Weights of a small transformer language model.
Size: 12 layers, width 64, 2 heads of 32, MLP 320 squared ReLU, vocabulary 2048, 0.951M parameters.
Architecture: RMSNorm before each block, rotary positions, no biases in attention or MLP, untied embeddings, normalized queries and keys, local attention windows, paired heads, capped logits.
Each number is 128 + 32 x the weight over its row's rms, rounded and kept within 0 to 255. Layers, rows and columns count from 0. The size above them is the row's rms in percent of the matrix's.

# layer 3 attention value, 64x64, rms 0.157, rows 36-63, columns 0-63
size [103 101 109 106 104  94 102  99  95  99 102  96 115 108 108 109  98 107  99 119 101 108 109 107 101 102 103 101]
[[ 77  89  94 109 106 156 136 123 106 111 136 147 162 116 100 148 141  90 116 105 119 110 142 193  50 215 157  87 131 203 131 112 205  81 110 147 110 118 130 145 110 102 120 107  77 166 136 136 134  96  98 104 134 121 142 133 148 156 129 184 151  77 132 123]
 [128 111 113 105 128 142 106 147 126 163 119 109  70  90  84 126 105 135 143 191 113 133 125 113 145 132 141  66 187 125 197 140 172 132  79 152 151  93 146 110 152 130  77 153 128 111 189 133 211  71 128 143 109 141  82  86 176 144 110 166 103 125 153 167]
 [116 143 140  99 101  93  64 140 129 143 134  98 165 135 153 132 158 204 121 140  99 136 186 110 109 119 133 169 110 108  77 115 214 106 161 105 176 137 153 110  74 128 110 136  97 128  85 157  69 183 162 165 128 114  63 132 163 158 137 120 144  87 117 120]
 [118 137 159 176 157  96 113 132  82 150 190  99 112  96 144  95 139 108  78 138 120 130 152 125 152 114  84  75 225 142 186 135 121 117 115  98 123 150 122 104 166 103 111 166 120  63  89  82 183 124 117  81 152 136 109 165 121 119 118 148  69 167 108 136]
 [110 169 147 135 136 100 155 192  74 135 174 145 112 104 122 122 122 106 167 111 178 164 111 140 144 102 143 152 115 166  99 146 113 102 155 178 128  84  76 192 189 157 139 120 177 149  98 115  81 105  87 129  99 172 110 200 124 106 162 104 131 106  72 125]
 [103 176 108  93 160 125 195 188 185 163 164 107 120 152 145 113 135 165 130 114 238 116 111 111 118 117  81  71 123 156 125  92 129  88 139 165 141 110  70 127 109 122 113 132 158 124  88 106 152 130 168  99  99 113  83 151 115 112 135  73 150 138  96 129]
 [143 221 106 159 153 178 135 167 122 163 129 170 115  95 116 153 141 124 254 131 162 118  81 154 123 123  81 133 147 123 108 127 141 153 144 112 138 134 144 111 108 168 155 144 118 164 153 103 146 199 118 104  84 103 132 102 147 141 122 153 113 173 146  90]
 [207 104 184 154 116 123 116  85 120 151  93 159 110 121 101  95 114 170 156 133 142 116 162 160 108 174 165 117  96 101 135 137 122 101 153 113 145 126 108 104 154 221 133 147 148 119  83 148 158 113 203 173 167 174 166 110 160 136 144 168  97  88 165 129]
 [164 133  91 157 151 126 137  70 122 121 116 169 106  84 113 108  83 137 126 106 141 134 129 180 154  73 108 157 146 101 192 209 147 150 106 144 130 166 130 138 133 159 142 110 162 133  93 168  44 133 158 118 143  80 134 168  88 147 200 121 127  83 107 133]
 [168 153 123 166 103  87  93 131  88 135  96  88 213 122 106 137  87 124 136 148  74 181 106 177  77 146 117 135 114 136 110 104 118 166 117 116 129  95 117 137 104 138 104 100 104 147 172 119  66  61 166  62 132 177 161 157 123 167 117 112 151 130 123  82]
 [154 136  79 141 179 120 157 109 173 131  80  80 138 149 129 136 129  81  71 124 133 134  83  97  79 155 156 183  94 153 145  80 187  81 165 129 113 120  92 170 128 169 135 123 142 144  89  86 135 158 142 157 127 125 121 157  36 144  74 142 141 145 142 129]
 [122 131 175 128 162 111 132 163 108 151  89 119  35 141 127  91 100 138 152  84 103 112  94 121 135 119 176 149 141  93  72 105  95 146  48 112 144 134 139  73 155 173 136  69 101 146 141 168  89 128  97 138 144 137 100 126 140 117 164 120  90 172 106 198]
 [181 110 160 115  98 159  92 106 102 124  78  53 114 127 136 149 149 147 168 157 149  95 141  97 189  96 148 128 141 149  53 106 125 175 136  91 124 178  95 110 170 139 165 102  91  89  98 104 144  86  89  71 126 115 108 108 132 188 153 109  96 153 115 112]
 [126 182 168 117 181 106 126 156 136 162  94 111 149 139 159 161 169  96 146 142 102  98 175 107 169 134 124 151 153 116 177 140 131 105 173 119  84 123 143  93 143 122  35  77 143 175 140  79 101 128 136 138 121 131 153 149 156 140 115 164  48 104 189  98]
 [142 112 178 172 184 126 152 115 116  61 115  72 130 103 119 185 123 118 130 135 191 149 170 155  85 101 121 158 127 142 122 166 130  91 122 120 107 121 118 125 107 103 136 118 198 153 105 165 126 145 189 122  94 122 150 196 161  78 202 144 128 143 172 131]
 [153 119 153 156 161 126 153 153  96 174  97 133 149 185  79 100 119 138 195 144 171  93 125  94 108 111  83 131 112 139 120 118 202 175 141 138  88 131 132 176 124 162 141 159 130  79 164 122 101 134 190 156 119  89  62 163 121  90 149 155 154 116 104 184]
 [155  95 153 105 111 158 207 190 146 170 137 123  81 138 206 140  83 155 118 130  75  92  89 111 142 132  71  75  93 128 126 107 141 102 155 106 116 137 115 147  72 136 133 111 111 109 144 109  94 125 123 143 153 159 142 146 165 147 158 160 104 178  68  80]
 [113  76 123  98  84  80 102  78  80 167 159 122 142  93 113 110 156 142 102  82 132  93 128 149 138  96 139 102 111 142 195 168 115 117  99 118 129 128  91 138 108 172 166  95  90 181 159 124  90 119  75 121 159 149 103  81 202 147 105 136 120 108 145 198]
 [ 69 137 113  99 144 148 104 107 123 122  97 112 156 126 166  88  96 179 103 144 119 127 107  97  84 123 106 155 101 105 135 157 171  74 124 102 117 127  83 140 119 133 152 182  82  98 164 119  96 163 169 158  88 162 166 160 177 140 189  89 165 108 175 200]
 [ 39 115 118 180 106 101 207 138 113 153 111  94  89 112 134 183 137 186 139  81 107 141  86 120 135 137 137 157 138 132  94 124 109 170 151 124 148 102  95 159 114 171 213 156 125 162 110  78  83 179 110 137 176 139 141 124 120  89 119 112 127 127 120 120]
 [107 142 127 125 125 140 140 126 161  17  65  89 118 201 113  95 132 143 156 163 101 135 160 107 140 146 131 159 137 116 151  78 157 129 103 172 110 167 113 112 122  89 131 111  73 153 153  78 129 172 102 115 119 120 184 127 191 122 116  98 165 126  75 128]
 [131 141 161 140 137 129 134 105 135 181 133 139 164 144 174 155 184 197 154 180 185  70  87 126 113 144  89  91 113 165 181 119 139 104 139 194 174 140 145 114 170 150 103  87 119 104 126 151  92 152 180 158 159 124 149 162 146 145  97  97 142 166 175 156]
 [109 191  95 141  80 147 128 196 152 118  93 185 155  76 102 130 174 158 155 115 102 146 169 138 104 146 101 111 118 169  75 146  88 197  88  97 166 105 122 130 110 145 145 132 146 139 138  83  95 121 181 110 121 153 125 138  42 115 112 115 125 101 112  89]
 [144 150 150  72 136 150 182 151 171 144 103 122 144 128 162 149 189 129  30 145 127 137 117 109 139 120  80 101 149  97  79 185 180 132 165 155  96 133 106 154 131 110 154 143 111 130  80 104 132  80 167  92 188 150 120 155 128  97 116 134 146 147  84 181]
 [164 122 102  84 113 121  93 132 137 125 138  72 169 144 141 101 149 196 163 119 104 147 175 100 150  71 105  91 116 120  77 147 126 112 100 126 133  93 164 161  58 166 132 122 122  82 156 118 122 105  94 109 145  97 162 176  93 121 124 150 116  50 122  51]
 [142 153 121 144 152 168 125 105 141 165 128 173 160 106 144 134  76 202 122 157 161 123 131 137 186 149 115 135 153 122  49 166 114  49 119 130 205  89 145 179 189 151 122  97 159  73 123 150 134  99 110 141  79 109 113 113 102 153 129 115 120 153 121 140]
 [155 134 102 108 150  62 135 117 148 101 174  95 154  71 104 131 146 146 158 146 114  97 142 157 106 193 147 102  96 169 141 138  98 129 161 104 130 127 121 124 154  62 158  75 145 164 112  58 172 138  92 125 139  83 128  87 201 154 106  77 120  78 136 137]
 [123 140 123 109 151 134 127  66 125 118 166 153 121 130  81 127 151 114 185 115  63 159 134  94 112 132 135 125 111 133 134 119 190 115 146 132  77  65 159 132 153 130 180 128  48 109  91 179  88 106 104 138 131  82 105 183  90 106 162  48 110 151 131 126]]
# layer 3 attention output (transposed), 64x64, rms 0.137, rows 36-63, columns 0-63
size [106 100 111 104 102  91 101  95  97 101 101  96 111 110  99 102  91 106 101 121 101 109 108 107 106  97  94  97]
[[100 156 174 151  93 135 160  94 155 149 130  36 150  84 181 129 142 147 135 156 130 120 157 101 110 135  91 170 141  92 146 134 129 140  40 119 118 119 176 121  83 124 152 143 140 198 181  83 188 184 158 106 128 147 111 121 148 132 127 121  98 148 108 106]
 [ 89  37 155 132 136 152 117 107  96 173 123 135 149 113 139 137 127 121 142 158 113 126 144 146  89 125 178 161 138 128 139 125 176 169 124  89 141 117 110 119  89 160 107 156 146 161 119 141 108  40 121  67  83 163 129 110 203 178 132  88  82  88 115 167]
 [119 123 121 141  92  77 132 134 130  94 113 118 140 181 135 104  80 125 194  42 136 134 132 152  90  97 135 156 122 184 121 158 122 113 131 131 167  33 145 105 151 170 139 147 111 132 143 110 152 117 106 182 161 157  58 117 152 129 132  69 183 146 136 119]
 [ 99  94 171  84 162  51 121 128 141  82  91 166 132  95 127 161 178 119  87 129 159  58 101 139 149 135 150 120 133 153 119  92 152 107 165 108 127  80  95 167 100 103  78  81 125  97 145 120 129  76  77 118  89 126 117 145 183 154 145 160  94 104 101 164]
 [176 188 153 154 123 166 177 124 137 123 130  97 168 185 126 109 147 133 138  78 114 115 111  86 107 176 115 114 101 121  93 115 103 168 111 170 102 176  62 162 124 147 149  96 147 100 158 173 149 145 103 136 122  29 141 120 129 170 140 126  65 130 110 163]
 [144 155  94 144 154 133 195 201 140  96 109 130 125 153 121 182 159 177  85 125 110  97 136 125 129 151 143 135 111 186 147  84 146 140 100 133 135 141 199  74 130 130 131 107 160  98 112 158  76 133 186  85 165  69 152 104 152 159 156  98  83 122 123 171]
 [121 206 126 153 135 187  78 179 140 137 174  99 152 170 124 123 126 170  94 114 190  82 155 132 105 167 189 148 108 163 115 153 147 184 171 121 116 122 130  84 141 108 138 139 114  67 113 132 145 131 113  89  74 167  72 160 115 116 142  91 102 115 123 143]
 [124 108  97 124 136 103  38 101 120 106  49 218 139 146 122 154 102 101  86 129 101 191 121  60 142 130 164 100 145  92 119 124 164 168 135 154 150 137 123 132  93 129  61 157 156 129 122 148 171 135 103 137 123 136 115 135  94 100 156 117 180 144  92 142]
 [183 105  85 157  39 175 119 111 145 115 134 188 162 109 149 127 129 131 146 108 154  88 114  83 143 166 152 132 132  93 134 185 136  91 119 122  99 170 124 149 146 172 123  95 160  81 146  70 109 135 154 149  56 130 184 136 129 159 154 116 182 156 124 112]
 [164 170 102  78 131 137  68  91 165 139 153 173 163 144 162  90 133 137 104 141  32  92 136 109 156 138  69 165 143 134 113 127 109 102 108 170  75 119 105 107 119 130 115 117 116 156  80 113 198 150  66 162  93 118 125 101 148  98 121 123 144 140 135  75]
 [171 159  98 124 170 178 157 105 146 105 141  93 129  94 146 169 152 185 117 111 121 118 109 122 148 102 164 112 155  82 143  63  74 138 134  61 182 140 152 125 103 167 137 139 116 110 115 153 126 178 161 129 145  78 155 147 129 173 145  67 181 162 133  67]
 [158  99 127 132 119 118 120 125 113  82 182 130  61 157  75 137  84 115 106 163 142 141 143 132 105 140 155 182 129 110  73  97 144 111  89  92  38 176  90 155 133 144 121 124 169 134 105 176 141  83 135 112 147 158  81 130 120  64 132 139 163  84 163 167]
 [ 76 126 107 136 149 123  99 159 101 106 109 180 146 114  67  92 166  81 154 166 165 106 149 196 154  67 128 184 142  64 118 162 154  93 133 110  76 151  91 126 139  97 148 129 149  94 124 181 154 150 127 140 147 116 109 186 182 109 141 143 171 110 129 144]
 [153 118 144 117  91 133 112 107  81 120 179 114 124 139 111  82 120 101  87 170  81 100 145 112  77 116 155  72  96 138 117  84 130 142 188 158 168 126 147 152 117 112 119 126  92 112 153 119 120 145 103 134  91 188 176 210 144 169 124  74  95 189 179 129]
 [ 71 140 126 102  69 135  77 117  81  91 121 159 123 108 162  97 134 190  93 148 125 138  92 137 119 109 163  72  78 142 151 131 113 137 140 152  91 126 140 163  70 158 124 121 140  73 178  88 140 164  77  77 182  60 165 130 125 111 116 110 121 128 129  94]
 [ 80 139 110 173 113 239 115 110 170 107 123 112 129 152  87 150 128 126 135  86  94 110  93  78 129 136 154  96 145 155 119  91 122 126  78 117 130 111 122  73 199 161 102 124 163 106 106  77 101  95 111  99 139 103  93 137 155 114 162 129 195 123  94 158]
 [122 115 119 151 146  59 121 180 172  98 135 103 127 145  92  63 154 118 145 229 167 153  95  73 125 188 126 107 133 105 132 166 124 139 100 152 104  73 148  83 161 141 124 157 149 100  92 127 145  72 124 131 175 125 150 162  94 118 119 100 108 124 138 170]
 [173 117 119 132  73 104 130  98  99 188 108  65 162 113 121 117 149 141 153 176 166 165 136 133  87  89 129 136 155 125 107 142  88 128 110 121 110 129 102 161 111 135  75 151 183 165 139 122  90 151 135 206 122 183 147  86 193 126 156 148 180 112 116 185]
 [128 172  87  93  90  64 113  61 200 146 190 153 113  95 130 120 105 137 117  89 108 161 115 117  85 136 146 132 137 162 194 118 116 150  87  92 175 124 168  87 148 180 168 130 149  99 147 140 108 125 124 137 181 161 142 105 152 130 114 122 200 129 109 121]
 [168 132 126 127 186 125 159  97 177 136 110 104 123 158 142 103 136 161 170 165 154  87 183  81 119 128 175 108 132 159 104  91  73 129 159 122 109 173 108 122 183 103  92 102 170  74 139 152  95 148 192 133 152 125  74 104  70 126  84 132 163 114  89 136]
 [ 81 137 115 114 115 113 142 144  76 143 182 100  90  97 162  97  99  98 114 149 109 100 194  92  98 114 108 194  77 150 179 124 109  95  56  80 136 124  96  71 184 140 176 155  91  87 156 125 115 125 123 114 106 141 125 108 123 168 131 147 150 154 136  84]
 [ 90 160  76 168 164 110 123  95 112  77 169 123 182 118 105 181 146 154  61 145  78  90 117 120 113 158 143  75 116 135 190 145 149 149 142 171 133 167 131  90 138 154  92 106 149 150 106  96 106 127  82 190 169 124 125 105 141  95 158  77 171 112 108 145]
 [198 166 184 140 174 136 125 108 137 149 143 186 127 181 144 172 179 170 183 106 119 108 188 135 124 157 170 156 152 143 115 189 105 109 137 144 111 132 125 108 191 125 126 118  98 121  83 122 146 192 118  93 122 108 146 180  90 122 128 100  74 106 114 129]
 [103  89  86 126 161  99 139 146 178  76  97 112 127 107 152 125 179 100 118  68 157 135 116 174  79 170 157 180 119 169 121 109  92  89 116 115 158 109 148  94 138 132  89  71 141 153 142 154  89 148 156 104 107  88 157 108  80 126  96  89 122 194 162 178]
 [113 115 118  99 126 127 168 156 150 142 116 163 117 231 120 120 120  90 140 137 141 154  95 138 127 123 122 143 129 127 149 206 130 108 146 155 117  96  99  84 155 130 105 129 194 145 116 140 162 131 107 157 166 126 177 184 157 194 141 177 113 153  81  48]
 [146 107  93 168 126 127 168 122 166  70 103 137 147 154 155 147  96 144  85  58 129 129 140 202 142 125 153 124 118 107 122 153 155 173 105 145 148 161  86 157 112 123 158 116 182 102  35 167 123 119  70  95 141 148 149 150 132 122 108 121 124  46 100 138]
 [ 79 155 157  79 125 119 166 159  86 148 135 121 146 137 154 106 125 110 110  81 176  92 158  87 177  69 146 117 119 132 136 151 133 135  91 186 149 135 137 116  71 116 112 147  62 111 126 154  85 185 133 161 133 199 134  72 151 134 120 143  82 143 149 190]
 [116 119 158 131 104 124 154 108  79 120 177 107 122 128 146 169  72 122 138 112  84  78  77 144 133 155 170 177 140 109  71 168 165 113 133 145 100 121 143 108 150 119 129  58  94 154 185 146 129 112 148 106 140  90 160 125  64 129 172 148 190 138  57  97]]
# layer 3 MLP up, 320x64, rms 0.134, rows 0-24, columns 0-63
size [ 34  39 122  41 117 111  49  99 112  43 118  46  57 122 116 118  41 133 116  40  97 113 115 108 127]
[[124 109 170 138 109 139 137 123 117 108 127 123 100 113 163  92 118 117 114  43  68 119  79 154 163 119 165  59 121 113  56 141 134  98 117 166  67 121 138 165 120  85 142 124 117 103 127 146 136 167 187 118 112 143 121 148  48 133 104 105 133 123 198  86]
 [153 130 141 134 148  73 154  71 153  98  61 105 144 175 140 110  52 135 123 147 100  51 113 168 101 117 149  52 116 141  98 146 170 153 100 132  99 153 172 177 164 118 145 113 149 132 126 145  85 135 152 106 106 128 104 142  92 168 114  86 163 133 177 132]
 [111 101  83 154 133  71  93  96 152 104 128 129 160 198 113 150 114 110 107 149  82  99 154 100 127 189 113  89  97 167 112 118 174 182 121 166 151 112  94  45 169 147 165 126 132 159 134 143 124 119 136 110 148 138 160 114 172 198 165  78 103 113 108 110]
 [191 130 195 115 118  98 130 102 116 158 127 122 128 112 136 113 137 138 116  88  94  93  98 152 113 127 149  84  61 139  83 170 137 132 121 220 114  82 114 185 149 104  78 120 109 152 115 120 145 191 178 121  76 138 111 117 136 175 128  97 148  78 158 153]
 [151 133 126 112 133 134 155 132 146 132 107 141 186 144  75 148 105  97  95 154 134 110 158  98 106 145 104  94  99  87 130 107  96 148 135 139  85 197 138 136 112 135 194 107 148 179 100  71 171 199 194  50 165 160 152 147 105  94 111 137 103 149 156 140]
 [132  76 130 145 156 127 135 101  75 148 117 141 108 154 125 115 102 170  48 124 119 152 173 156 106 146 131  85  88 133  90 122 156 123 163 101 142 153 148 197 140 147 140 123 138 191 112 128 129 169 159 123  98 179 120 216  99 182 182 151 116  87 160 141]
 [ 67  86 163  97 125 103 125 100 154  96 171 115 139 175 119 148 114 117 101  73 140 130 109  84 108 132 125  98 147 147 131 115 171 113 113 228 121 103 205 130 108 155 165 150 120 119 141  74  92 159 190 134 100 113  89  93 139 145 120 124 138  54 141 134]
 [102 149 136 106  65 134 174  96 172  61 190 133 134  74 111  98 167 161 161 110 128 106 149 137 132 126 113 125 138 137 137 123  77  95 124 132 150 191 158 159 115 185 154  70 109 140 135 131  79 155 155 113  69 148 130 116 145  66  78 111 151 181 134 135]
 [114 111 175 171 124 175  62 134 108 200 171 111 150 179 123 152  78 154 122 124 132  92 130 147 102 128 139 109  90 101  59 168 160 131 135 113  87 105 113 220 139  91 166 103 121  64 140 121 141 155 117 128  83 119 159 149 139 131 121  94 142  89 108 142]
 [189 149 123 133  86  89 138 169 144 199 140 156 133 148 131 117 104 121 184  92 118  82 110 152 105 111  68 116 130 102 134 164 161 145 122 183 109 178 118 131 224 123 133 140 122 154 192 100 133 136 126  72  79 101 126 135 150 115  77  83 140 110 128 144]
 [ 83 108 153 120  98  99 121 134 158 158 188 107 124 103 180 110  88  83 212 121 171 131 119 129  96  82 104 195 161 154 142 129 111  76 134 161 122  92 122 115 155 119 158  91 154 161 131  98 115 112 159 190 122 182 105 119  71 155 152 142 177 121 127 154]
 [151 125 164 167  70 123 181 116 183 123 147 137 120 104 116  64  89 113 145  91 158 145  81 121 143 100 150  90  80 109  96 206 141 128 167 151 122 107 120 146 138 141  92 114 123 131 164  73 108 153 143 112  64 109  96 116 154 110 170  74 110 114 197 154]
 [ 93 115 221 153  91 117 120 131 197 117 132 115  90 147 128  65  43 109 118 134 109  99 122 149 137 128 130  89 124  92 121 193 131 112 124 176 119 128  94 161 151  95  44 115 115 149 136 136 131 108  80 130  86 131  83  96 105 138 155 121 138  83 122 142]
 [132  46 162 194 131 122 104 173 102 196 114 155 102 154  83 112 156 120 121  97  86 159  68 108 151 158 143 134 145 111 104 141 149 125  97 136 162 182 137 152  93  61 114  84 136 139 107 147 119 158 163 154  91  93  68 151 130 152 139  86 163 108 140 146]
 [145 109 163 123  99 132 100 150 153 141 109 105 111  94 146 113  89 139 154 156 132 138 154 184 115 210  66 141 111 168 147 173 108 128 165 110 139 140 176 119 163 146 151 104 103 132  83 146  75 102 136 163  67 169 125  98  36 144 180 158  96 123 129 156]
 [142 139 149 120 161  96 161 113 143 191 140 151 139 124  91  96  95 134 165  83 162 111 155 126  63 112  69 126 143 189 187 132 139  70 119 171  93  94 105 144 202 104 123  75 144 112 126 119 108 124 142 116  62 103 146  90  95 137  97 132 120 101 103 179]
 [127 131 142 115 120 135 200 129 234 113 130 120 135 123 118  95 106  90 153  83  92 139 131 129 136 144 154 150 172  76 111 124 136 153  96 142  70 136 138 221 141 138 129 112 107 114 183 103 108 122 206 125  65 124  92 131 124 112 119  74 124 116 147 111]
 [122 118 150 117  92 130 127 125 136 187 106 124  98 115 126 101 104 155 165 156 101 188 129 164 143  96 116  99  53 108 134 100  93 120 126 123 133 132 128 167  82  82 138 143  91 192 203 102 153 158 167  58 126 162 148  92 105  80  77 119 142 185 122 110]
 [120 122 129 127 177 184 166 138 203 140  78 125 117 128 121 161  98 137 143  53 159 131 148 197 143 155 146 137 130 178 113 178 141 172 131 158 110 151  93  84 112 148 159 130 136 122  99 124 114  90 169  94  92 147  88 172 161 202 132 120 140 163  96  99]
 [144  83 255 157 107  84 142 147 120 142 111 122 111 139 157 107 114 126 111 113 105 120 123 146 146  81 137  62 121 136 105 162  60 113 129 133 164 101 169 183 128 110 170 180 113 147 123 127 120 115 118 140  61 177 117  97 131 160 107  97 108 115 168 142]
 [129 191 173 124 118  88  65 151 144 126 141 117 122 127 155 103 106 127 131  85 160 120  82 110 160  99 136 130 127 163 121  87 134 145 138 172 144 135 214 158 154 148 129 113 185 123 100 135 145 111 106 159 118 164 121 158 130  61 101  53 129 135  92 216]
 [126 140 170 166 147 143 170 155 125 165 114 111 118 203 173  72 135 132 174  98 180 103 153 163  93 109 134 130 116 124 153 154 114 137  90 105  98 136 158 147 173  64 139 178 157 175  90 126 140 131  98 140 124 200  64 133 167  83 163 140 155 142 137 156]
 [ 72 128 106 128  62 118 128 146 183 164 163 102 152  98 189 133 112 118 142 128 144 145 153 145 125 113 150 174 154 176 101 120 107  63 102 160 125  71 106  67 147  91 150 164 129 188 135 131 108  81 184 117 112 165 121 155 130 121  84 113 172  83  93 139]
 [161 109 142 224 148 163 136 117 148 125 156 116 161 181 113  88 147 137 179 173  84 125 120 116 166 130 154 136 177 135  52 141 127 162  51 142 123 120 102 121 207 138  72 127 111  99 111 106 171 133 143  88 100  92  91 145 136 148 145 138 133 133 110 127]
 [121 153 175 135 145 101 143 142 140  94 122  96 173 144 145 210 118 173 159  69 125 119 125 124 151  98 118  87 125 171 180 111  92 143 103  66 126 119 191 146 138  92 155 136 129 177 135  75 179 161 136  73 110 107 171  92 101 156 129  91 107 150 128  77]]
# layer 3 MLP down (transposed), 320x64, rms 0.215, rows 0-23, columns 0-63
size [ 50  44 128  67 109 110  48  92 104  59 116  61  77 127 120 105  45 120 113  58 104 109 104 133]
[[129 144 134 116 109 122 119 154  93  89  80 114 124 163 135 166 101 184 139  67 125  95 148  89 126 127 117 110 161 116 136 152 132 125 100 133 202 130 114 141 149 124 127  64 203 149  88 108 125  64 123 170 144 199 144 126 135 141 139 132 183 179  49 139]
 [152 130 129  84 140 148 144 122 147 135 133 146 106 175 174 120  64 150 138  85 133 208  83 129 113 199 120 118 151 162  66 132  94 118 105 109  98  86 105 129 109 111 113  83 206 134  89 107  95 150 114 151  76 147  57 131 117  78 117 136 146 119 125 104]
 [101 127 143 120 150 116 105 112 169 158 181 221 115 143 129  98 111 186 162 162 113 119  73 143  97 148  98 111 175 129 156 141  95 102 125  72 115 157 105 132 155  86  66  85 203 137 136 159 132 131  63 163  96 141 165 136 110  92 129 132 114 136 141 157]
 [ 83  94 127 117 111 225  98 145  95 133 121 148 112 176 144 142 136 139 126 228 102 142 101  76 153 145 106 142 156 150 114 117 133 103 116 159 138 141 127 143 110  57 157 136 127  53 114 155 156 101 166 136 130  98  98 130 103 120  99 126 206 134  91 135]
 [103 107 148 133 132 119  99 123 192 166  92 112 145  71  83 120 125 178 126 137 114 117 153 130  93  96 187 103 168 135 154 126 170  75 125 149 173 115 179 173 104 125  97 132  69 140 144 107 126 137 135 113 181 113 167  75 206  85 124 170  78 136 113 123]
 [114 111 110 189 106  84 132 181  88 148 158 105 127 130 114 145 167 151  92 112 165 151 109 173 102 144 151 135 134 182 135  71 125 115 110 111 106 116  60 104  72  95 123 156 136 185 155  67 164 150 102 186 109 132 148  68 157 151 144 186 120  92 127 109]
 [197 187 133 138 117 121  78 122 107 175 104 104 121  84 130 166 162 170 150  97 116 109 133 156 129 140 128 163 109  99 161 105  82 164 204 126 143 123 120 126 160  82 124 153 113  97 136 164 186 128 146  99 134 137 132 147 215 136 173 102  64 137  96  99]
 [100 137 166 152 153 182 114 139 136 107 154 124 159 146  98 118 155 177 161 157 120 114 173 117  97 131 133 151  96 144 140 188  94 133 159  99 145 126  93 147  80 145 145 135  78  59  86 148  77  93  56 142 105 160 159 185 156 147 161 103 127  95 100  62]
 [128 121  95 138 167 150 141 177  98 124 106 126 143 156 102 107  88 100 137 109 112 183 184 136 161  73 115 171 127  98 106 101 136 119 131 128 126 139 106  51 154 134 100 113 119 137  66 128 137  40 172 195 203 110 139 144 157 145 116  98 111 179 149 138]
 [100 131 129 139 134 144 129 130  81 117 130 123 138 116 173 115 112 108 119 130 184 183 194 155 133 114 142 144 107 142  89 146  92 100 121 102  71 173 108  59  93  66 171  73 166  91 107 115 143 197 141 113 130 105 145 152 177 119 125  92 175 196 114 130]
 [114  70 158 148 109  86 108 143 183 120 162 117 111  94  95 147 126 175  97 133 135 169 113 121 107 162 111  93 143 139 120 112  77 126 118 109 183 199  91 135 167 146 161 150 139 134 120 142 132 129 138 124 154 149 134  62  68  98 164 202 147 175 188  81]
 [134 168 102 106  83 106  82 106 139 109 127  98  71 109 140  78 151 114 134 168 171 146 178 133 182 113 105 153 137 132 117  87 114 114 132  43 147  89 102  81  87 175 128 148 149 116 152 129  71 157 125 108 113 150  86 190 141 154  85 157 115 103 151 185]
 [160  97  99 136 237 101 126 112 124 164  89  91  98 131 118 149 141 118 130 153 104 152  98  96 105 139 114 134 126 158 146 112 152 160 168  78 135 200  95 102 145 114  95  48 161 126 163 127 154 139 102 116 169 132 165 125 121 102 118 200 160 102 108 174]
 [184 187 155 124 148  98 103 194 122 104 156 140  90 103  78 120 234 129 134 137 156  91 136 149 115 143 134 127 142 138 132 137 105  98 138 117 156 145  92 114 161  89  93 132 138 110 132 112  66  79 156 152 164 178  87 130 130  76 172 122 103 104 180 102]
 [ 97 168  70 148 117 144  90 131 125 126 150 159  81 113 107 159 153 121 139  95  91 115 110 141 149 110 155  95 126 139  94  76 102 130  81 100 136 149 109 128 125 142 115 182  81 149 173 116 123  84 123  97 181 111 116 113 149  31 130 127  53 129 104  48]
 [194  96 137 180 163  75 124 178 142 132 104 123  86 222 151 134 158 109  94 153 138 166 160 139  82 150 136  82 153 168 136 121 125 112 140 121 155  82 128  64 120 171 121 146 147 107 186 137 114 145  92 122  95 151 138 121 161 164 128  99 145 194 116 147]
 [123  77 130 176 135 111  79 127 105 132 134  82 139 145 128 116 104 134 124 118 174 142 124 178 119 157 176 106  72 144 110 100  40 114 171 128 122  96 123  88  78 178  97 129 127 106 129 145 151 181 139 137 133 135 117 126 176 180 142  73  38 110  99 113]
 [156  58  99 160 145 136 121 146 102 143 186 116 157 149 172 111 132 103 167 167 142 132 171 139 181 131 102  83 191 141 147 132 160  99 127 116  92  75 156  59 100 112 173 186 112 105 114 167 169 134 108  97 133 143 155 111 164 156 133 108 112 190 139  86]
 [130 161 105 115 138  99 117  86 126 108 183  90 133  86 129 164 106  63 111 161 141 140 143 149 100 135 151 149 148 109 181  37 184  86 174 116 130 118 159 122 118 137 141 113  98  78 129 144 182 136 134 152  60  92 178 121 172 122  90 166 103 129  90 103]
 [119 128 136 110 151 179 127 167 129  74  91 112 150 147 120 137 149 140 187 175 122  87  72  76 137 130 110 155 106 137 113 114 117 127  90  70 101 125 136  94 129 163 151  92  66  59 118 132 109 148 158 183 137 114 153 110 194 111 132 106 117 114  34 140]
 [178 130 117 124 119 127 133  60  70 130 140 128 150 170 112 147  78 137  52 143 113 127 140 148 152  94 138 154 126 116 151 173 129 143  97 121 124 116 122 137 101 142 134  87 170  90 128  93  84 126 138  56 152  70 169  63 104 115 212 165 136 123 102  87]
 [176 101 131 175 201 140  74 137  86  91 144 152 153  98 139 132 157 183 133 118 164 127  95  97 197 113 177 151 124  99  95  80 131 163 117 129 124 145 126 121 128 174 107  55 161 161 126 101  88  88 117  89 128 144  98 178 133 160 136 103 117 186 119 135]
 [119 159 120 119 147 146 101 139 114 154 150  71  86 137 119 146 148 189 110 107 139 129 131 154 150 124  89 113  86 112  91 136  85  78 170 143 145 187 132  70 147 178 134 171 123 170  88 199 139  68 155 138  91 117 202 120 100 154 124 119 174 172 121 150]
 [159 124 167 158 148 183 134 150 157  97 142 115 129 151 191 160 148 136 136 129 130 123  75 117 135 176 172 159 134 121 139  82  61 142  87 119 102 134 135 172 118 115 170 214 135  97 124 166 155 160 114 163 176 183 154 158  94 142 153 148 177 158 179 122]]